Weights of a small transformer language model.
Size: 12 layers, width 256, 6 heads of 64 (1 for keys and values), MLP 704 SwiGLU, vocabulary 4096, 11.3M parameters.
Architecture: no biases in attention or MLP, untied embeddings, normalized queries and keys.
Training: a variant of SOAP for these matrices, 641M tokens, 4894 steps.
Each number is 200 + 20 x the weight over its row's rms, rounded and kept within 0 to 999. Layers, rows and columns count from 0. The size before them is the row's rms in percent of the matrix's.

# q: layer 7 attention query, 384x256, rms 0.193, rows 46-52,110-116,174-180,238-244,301-307,365-371, columns 128-191
# k: layer 7 attention key, 64x256, rms 0.182, rows 45-51, columns 128-191
q301,113,218,208,193,224,177,182,189,218,229,205,185,193,178,189,209,220,168,207,180,204,166,173,189,188,217,181,211,197,210,182,186,201,200,218,205,175,226,207,199,179,220,187,232,188,192,230,228,188,191,245,185,243,210,204,211,229,186,213,184,199,171,200,185,228
q365,096,195,194,213,204,219,182,219,200,203,207,178,145,204,221,197,216,218,181,204,171,157,207,154,159,213,159,203,176,236,216,185,209,202,192,216,204,161,199,182,207,189,185,208,168,224,191,155,164,185,197,204,193,205,206,204,181,169,219,240,217,227,200,222,190
k45,102,183,222,215,203,214,197,203,161,230,186,179,191,198,232,184,243,223,215,167,217,181,181,209,191,184,240,207,184,194,207,177,169,203,201,221,189,191,201,204,253,227,211,247,199,213,215,211,205,202,201,214,195,177,181,176,212,204,238,196,233,193,184,231,201
q46,099,215,216,195,170,230,179,198,188,186,210,185,205,201,192,168,185,212,184,212,209,196,153,179,156,196,218,224,222,163,205,214,209,215,210,215,204,213,162,179,199,174,224,234,224,192,188,189,221,212,221,216,203,190,226,181,189,215,176,201,178,201,197,231,174
q110,095,213,210,203,210,209,181,202,167,203,193,216,201,164,200,168,201,190,200,186,209,173,210,184,223,186,208,235,222,200,186,206,191,220,213,174,218,242,175,208,190,193,192,199,219,217,182,199,218,240,226,201,160,223,197,229,220,178,178,210,219,179,174,233,164
q174,090,201,202,207,173,182,199,182,220,219,189,223,207,190,158,160,187,233,193,192,215,202,177,209,182,222,188,154,217,163,208,204,218,200,181,215,172,183,214,223,214,183,221,212,210,211,168,207,194,193,259,176,192,172,173,170,219,193,191,227,211,203,176,173,208
q238,096,216,170,202,211,205,184,220,191,189,202,228,240,188,195,189,193,194,208,219,226,211,212,211,154,201,197,211,209,200,184,202,231,232,215,174,189,213,173,226,168,216,197,215,194,205,218,173,223,176,238,175,174,202,198,204,185,217,179,225,208,210,181,236,183
q302,086,230,221,201,171,248,223,225,232,231,190,211,218,201,191,173,204,206,177,191,178,194,227,225,200,216,222,210,223,175,218,212,180,179,218,158,181,199,224,213,194,172,220,193,227,201,176,204,218,222,200,220,220,181,201,215,186,196,187,178,200,198,201,190,190
q366,097,193,205,184,179,166,189,208,203,225,203,184,207,193,191,180,206,212,209,204,198,191,230,195,213,189,167,185,215,194,210,166,196,206,208,190,191,210,184,199,226,199,207,190,200,193,188,238,199,169,195,215,198,172,223,193,146,215,178,211,164,193,210,202,167
k46,095,194,239,238,181,168,167,198,223,190,203,138,194,209,198,195,140,174,234,199,239,245,187,213,193,217,200,212,227,225,208,204,208,215,209,206,204,192,202,171,191,192,215,173,208,233,192,223,189,235,219,187,201,214,187,240,161,168,187,189,191,190,175,198,228
q47,099,242,178,225,207,217,163,194,198,170,175,199,229,198,209,216,191,245,215,210,181,171,181,177,231,179,209,212,237,195,213,196,194,195,184,187,274,207,193,193,188,202,213,203,220,207,189,198,218,209,187,192,190,212,215,224,215,208,202,207,148,196,181,216,204
q111,093,230,171,227,201,192,176,192,206,193,180,182,210,223,209,212,161,239,213,219,172,193,200,196,211,165,244,230,210,207,187,197,175,237,205,206,241,230,213,182,216,175,208,210,199,227,210,232,195,186,204,159,158,193,179,224,215,213,217,201,173,201,169,189,212
q175,096,234,188,214,207,200,191,215,174,191,177,205,234,243,233,185,200,209,200,193,226,159,186,221,217,207,230,239,202,220,203,204,213,214,177,198,203,215,182,196,207,195,217,215,235,227,200,188,197,203,205,216,204,193,182,224,211,187,176,199,167,166,235,194,210
q239,081,193,205,235,191,195,212,192,193,156,198,224,216,194,190,180,180,228,221,199,166,193,153,196,219,169,190,222,213,223,181,199,195,188,184,206,215,196,189,206,187,176,200,206,236,195,173,215,205,183,216,222,220,208,219,186,214,186,211,218,182,216,260,239,183
q303,088,233,203,204,215,209,212,186,213,201,163,189,223,192,213,171,187,219,195,192,210,165,220,192,198,201,192,207,243,193,206,165,244,197,167,178,210,181,186,175,188,228,211,184,219,214,192,210,221,206,240,182,229,231,214,191,203,213,198,221,162,198,169,192,176
q367,074,197,175,227,191,220,192,203,199,192,166,204,235,207,188,194,213,192,227,211,196,180,227,214,207,213,188,189,202,231,180,223,279,203,192,223,200,187,210,214,204,215,206,181,189,218,193,215,214,206,212,174,267,225,213,196,227,204,221,219,170,188,173,192,197
k47,186,211,196,241,219,208,203,192,204,174,187,203,208,238,248,186,153,221,226,209,225,208,217,207,190,170,202,194,230,213,198,203,206,210,184,223,203,190,197,227,208,192,250,206,227,243,199,214,234,191,217,195,225,212,160,222,186,195,190,216,194,200,201,226,190
q48,091,223,215,200,215,235,226,243,220,178,209,209,179,216,223,175,181,250,242,213,186,174,220,202,197,202,198,197,216,200,176,243,180,216,207,208,191,208,201,247,193,191,185,194,223,214,174,208,186,167,189,196,211,208,199,228,210,198,194,188,212,249,207,172,197
q112,095,239,195,222,220,187,192,189,183,213,186,194,187,192,177,198,223,234,207,227,204,223,200,209,229,250,218,185,228,207,169,210,189,202,248,174,191,184,197,174,216,218,208,209,211,181,174,195,201,212,236,219,207,180,197,188,207,185,193,187,272,236,182,178,167
q176,104,187,212,167,173,186,194,189,154,182,198,203,194,230,189,187,201,200,230,211,138,231,180,193,245,216,217,158,193,188,243,166,151,210,217,219,210,205,187,194,185,174,197,228,192,177,200,197,187,198,192,216,155,210,248,189,195,202,188,215,204,243,189,195,225
q240,081,216,176,213,229,159,224,209,211,216,213,181,226,202,202,211,200,224,214,202,176,185,194,172,227,217,233,199,219,190,219,193,180,185,189,215,172,238,196,220,184,216,212,225,217,200,193,167,211,205,212,169,185,191,153,218,240,232,200,169,197,210,190,190,221
q304,095,198,215,199,226,200,200,227,194,199,204,208,175,213,203,207,201,221,222,189,176,254,200,200,181,214,187,158,196,192,187,218,178,209,192,197,188,177,205,200,168,250,190,174,203,186,213,217,226,227,221,196,186,196,198,194,188,171,189,202,215,238,193,203,198
q368,091,198,233,201,201,196,189,177,167,200,190,215,178,180,218,211,202,220,217,222,199,175,222,227,210,211,190,214,234,195,203,197,200,199,185,220,179,189,189,206,189,204,200,191,189,216,213,220,179,184,199,203,172,248,201,177,179,208,186,214,211,207,230,218,175
k48,101,179,218,226,208,216,212,201,216,194,197,196,203,206,205,193,198,204,184,193,189,224,185,219,253,221,204,202,226,170,161,230,189,185,214,224,194,208,209,184,195,185,205,227,223,231,188,165,195,205,224,142,200,204,181,198,184,195,184,221,206,207,189,233,220
q49,107,212,186,201,188,229,165,198,209,230,189,193,211,202,190,216,181,210,167,201,209,202,183,186,205,169,178,227,197,169,171,226,209,225,178,169,194,214,203,177,220,236,183,188,208,193,190,171,179,205,189,218,203,192,199,155,215,232,204,230,206,198,201,215,215
q113,100,230,187,211,202,188,216,210,221,192,172,199,209,198,184,257,205,183,197,183,186,210,202,238,189,195,208,204,183,209,168,188,205,232,192,179,203,220,244,195,212,225,201,192,193,189,209,176,172,216,212,227,179,224,217,156,213,187,206,188,222,222,221,185,217
q177,099,196,220,195,193,218,229,188,224,229,206,232,231,183,199,220,219,188,165,169,197,185,206,213,205,205,190,199,236,166,183,210,204,198,209,139,193,231,200,219,199,232,212,179,205,204,213,209,183,204,218,181,209,198,165,185,208,195,163,230,205,183,191,221,228
q241,090,195,184,207,162,229,192,164,239,216,212,203,200,199,188,160,192,222,223,211,211,201,187,190,180,160,205,178,159,191,199,198,203,226,223,175,196,188,243,208,250,213,183,177,214,227,207,190,179,234,204,181,211,205,212,201,170,165,190,211,208,234,209,206,188
q305,099,206,174,192,246,191,207,214,203,238,190,204,204,168,196,201,219,204,208,185,202,157,170,201,226,178,209,207,204,184,190,182,198,198,232,195,205,213,209,161,200,192,192,179,189,194,219,229,177,175,254,185,209,223,203,183,191,182,217,185,212,173,217,199,190
q369,098,211,179,183,199,212,167,211,218,261,194,157,229,200,183,214,201,223,178,199,238,214,197,232,189,192,194,204,165,204,173,223,183,172,189,199,200,196,184,210,190,219,225,178,178,204,200,214,178,199,243,215,230,202,205,227,200,173,185,250,215,206,192,187,215
k49,110,212,205,228,217,213,217,210,198,168,209,206,209,209,216,185,186,251,217,207,213,202,189,187,193,221,230,194,225,211,187,198,172,198,202,224,212,240,236,189,213,225,209,221,218,231,208,241,237,187,187,195,212,212,168,205,188,241,189,179,194,173,227,171,175
q50,103,194,196,199,212,174,198,201,225,175,162,191,199,183,173,215,212,192,220,231,174,197,195,205,190,212,173,195,205,207,191,193,195,166,191,213,216,192,184,222,189,210,215,166,183,206,210,228,209,167,176,203,183,197,214,208,182,184,232,240,197,201,224,202,183
q114,096,208,173,203,217,196,188,221,213,244,150,171,213,198,210,197,178,187,208,188,192,197,194,163,204,207,221,187,195,165,206,227,206,207,205,165,219,197,189,162,208,241,210,205,221,214,183,169,202,176,250,189,191,182,212,184,190,202,203,212,214,177,235,211,207
q178,103,225,163,194,206,192,201,195,253,187,183,181,213,194,185,185,205,198,206,200,188,207,189,226,182,203,204,179,199,202,189,214,167,210,180,175,229,174,194,153,145,228,198,188,233,206,191,138,208,226,211,182,194,200,185,195,192,199,161,214,185,184,214,213,217
q242,090,199,176,185,201,239,199,236,178,235,200,210,213,182,194,202,194,224,186,203,201,198,202,209,205,204,216,218,194,158,207,207,179,209,217,216,195,210,204,192,179,226,219,165,177,198,208,227,209,165,173,194,207,177,221,165,207,214,207,191,184,201,198,218,184
q306,101,222,177,218,207,185,213,208,147,203,202,207,201,193,206,209,215,182,221,217,167,185,183,223,238,210,185,199,219,225,182,218,204,202,210,195,208,229,188,221,159,205,220,171,192,211,185,187,233,189,171,204,219,194,205,177,200,246,208,208,173,213,212,188,229
q370,087,196,203,228,243,221,190,191,205,148,192,158,213,213,216,212,239,208,185,195,216,212,186,211,198,169,173,179,219,225,195,202,206,194,169,175,210,213,196,179,214,207,204,180,210,207,234,164,207,204,195,195,175,233,213,170,223,196,231,185,239,192,171,186,191
k50,093,185,212,231,193,205,209,198,207,196,205,197,236,186,217,186,199,210,148,163,207,186,241,178,178,195,235,233,210,221,249,191,240,190,199,209,202,236,241,207,205,225,223,238,172,241,216,197,196,192,213,214,204,205,185,186,201,202,174,185,171,176,213,216,197
q51,100,162,160,219,228,160,207,220,200,190,176,215,231,178,178,232,214,218,213,210,209,195,199,232,196,232,169,184,198,200,158,188,248,208,246,195,201,231,206,187,246,213,206,230,203,189,204,185,216,177,186,177,221,159,179,198,190,200,199,218,211,188,185,206,188
q115,094,194,214,201,197,204,213,203,221,184,229,183,238,208,212,206,178,215,199,231,234,180,198,224,185,216,162,197,195,150,193,203,233,169,219,202,192,204,189,214,229,203,189,225,189,228,188,222,230,195,193,187,219,189,197,224,204,187,214,169,152,196,158,243,198
q179,101,190,209,218,237,172,188,226,215,202,246,218,199,194,193,187,222,150,173,208,184,207,238,217,209,204,211,205,183,216,184,171,219,202,206,177,225,164,140,194,227,191,183,205,172,191,203,185,185,195,194,196,227,217,182,180,220,170,167,228,212,182,213,221,220
q243,092,184,200,225,215,220,212,208,184,228,201,210,203,210,235,194,205,220,216,221,204,174,233,203,244,177,203,199,201,201,186,227,226,221,186,172,201,186,163,211,256,196,197,194,199,165,201,190,211,195,207,197,206,206,200,227,199,215,263,202,227,197,193,205,190
q307,087,168,190,163,193,185,211,222,197,207,192,202,194,195,210,187,162,185,167,211,205,222,219,218,202,193,225,188,189,207,188,206,201,216,185,194,233,165,215,202,201,182,192,206,174,195,179,171,162,152,195,215,199,209,182,214,239,199,171,200,194,234,216,206,199
q371,088,213,162,199,147,183,177,209,177,169,210,170,206,157,201,176,213,184,185,183,213,208,186,203,225,198,182,197,209,218,202,188,191,154,217,198,244,195,185,205,233,186,211,180,192,181,198,225,185,182,200,215,210,193,188,191,182,184,182,220,184,224,182,164,208
k51,089,214,180,232,184,228,204,203,210,201,223,169,182,213,210,222,197,202,185,140,205,161,188,190,219,218,181,195,233,191,220,201,181,183,221,198,224,198,215,215,204,228,225,207,189,208,223,183,174,215,187,212,193,210,197,196,228,210,181,208,185,187,209,209,181
q52,097,234,214,202,186,221,213,195,163,218,213,214,207,215,205,198,180,191,208,164,189,202,197,191,187,191,192,221,165,188,216,213,203,209,218,187,167,170,197,179,181,224,197,228,207,146,199,197,188,216,119,186,212,183,184,198,197,202,191,219,227,214,178,172,224
q116,090,220,232,279,198,193,200,164,214,179,157,205,196,176,180,231,176,210,240,203,227,202,189,173,185,190,190,197,192,189,208,195,197,213,226,168,188,189,205,186,208,214,185,238,216,204,193,166,203,209,225,184,187,213,193,198,204,205,200,184,204,223,210,182,196
q180,098,224,191,163,173,182,206,208,215,230,186,265,186,213,178,226,164,186,212,200,189,175,175,172,210,157,209,203,198,179,193,149,190,198,175,207,214,199,223,185,197,195,190,218,232,204,193,191,201,198,195,174,177,219,222,180,238,197,208,204,140,195,179,225,205
q244,093,181,236,208,204,219,189,215,219,209,196,208,179,186,210,194,211,173,219,206,244,166,189,222,203,175,170,193,207,183,214,248,218,183,189,191,178,232,209,192,186,217,200,182,220,212,186,193,184,222,216,166,181,201,192,178,214,199,204,184,225,185,195,180,217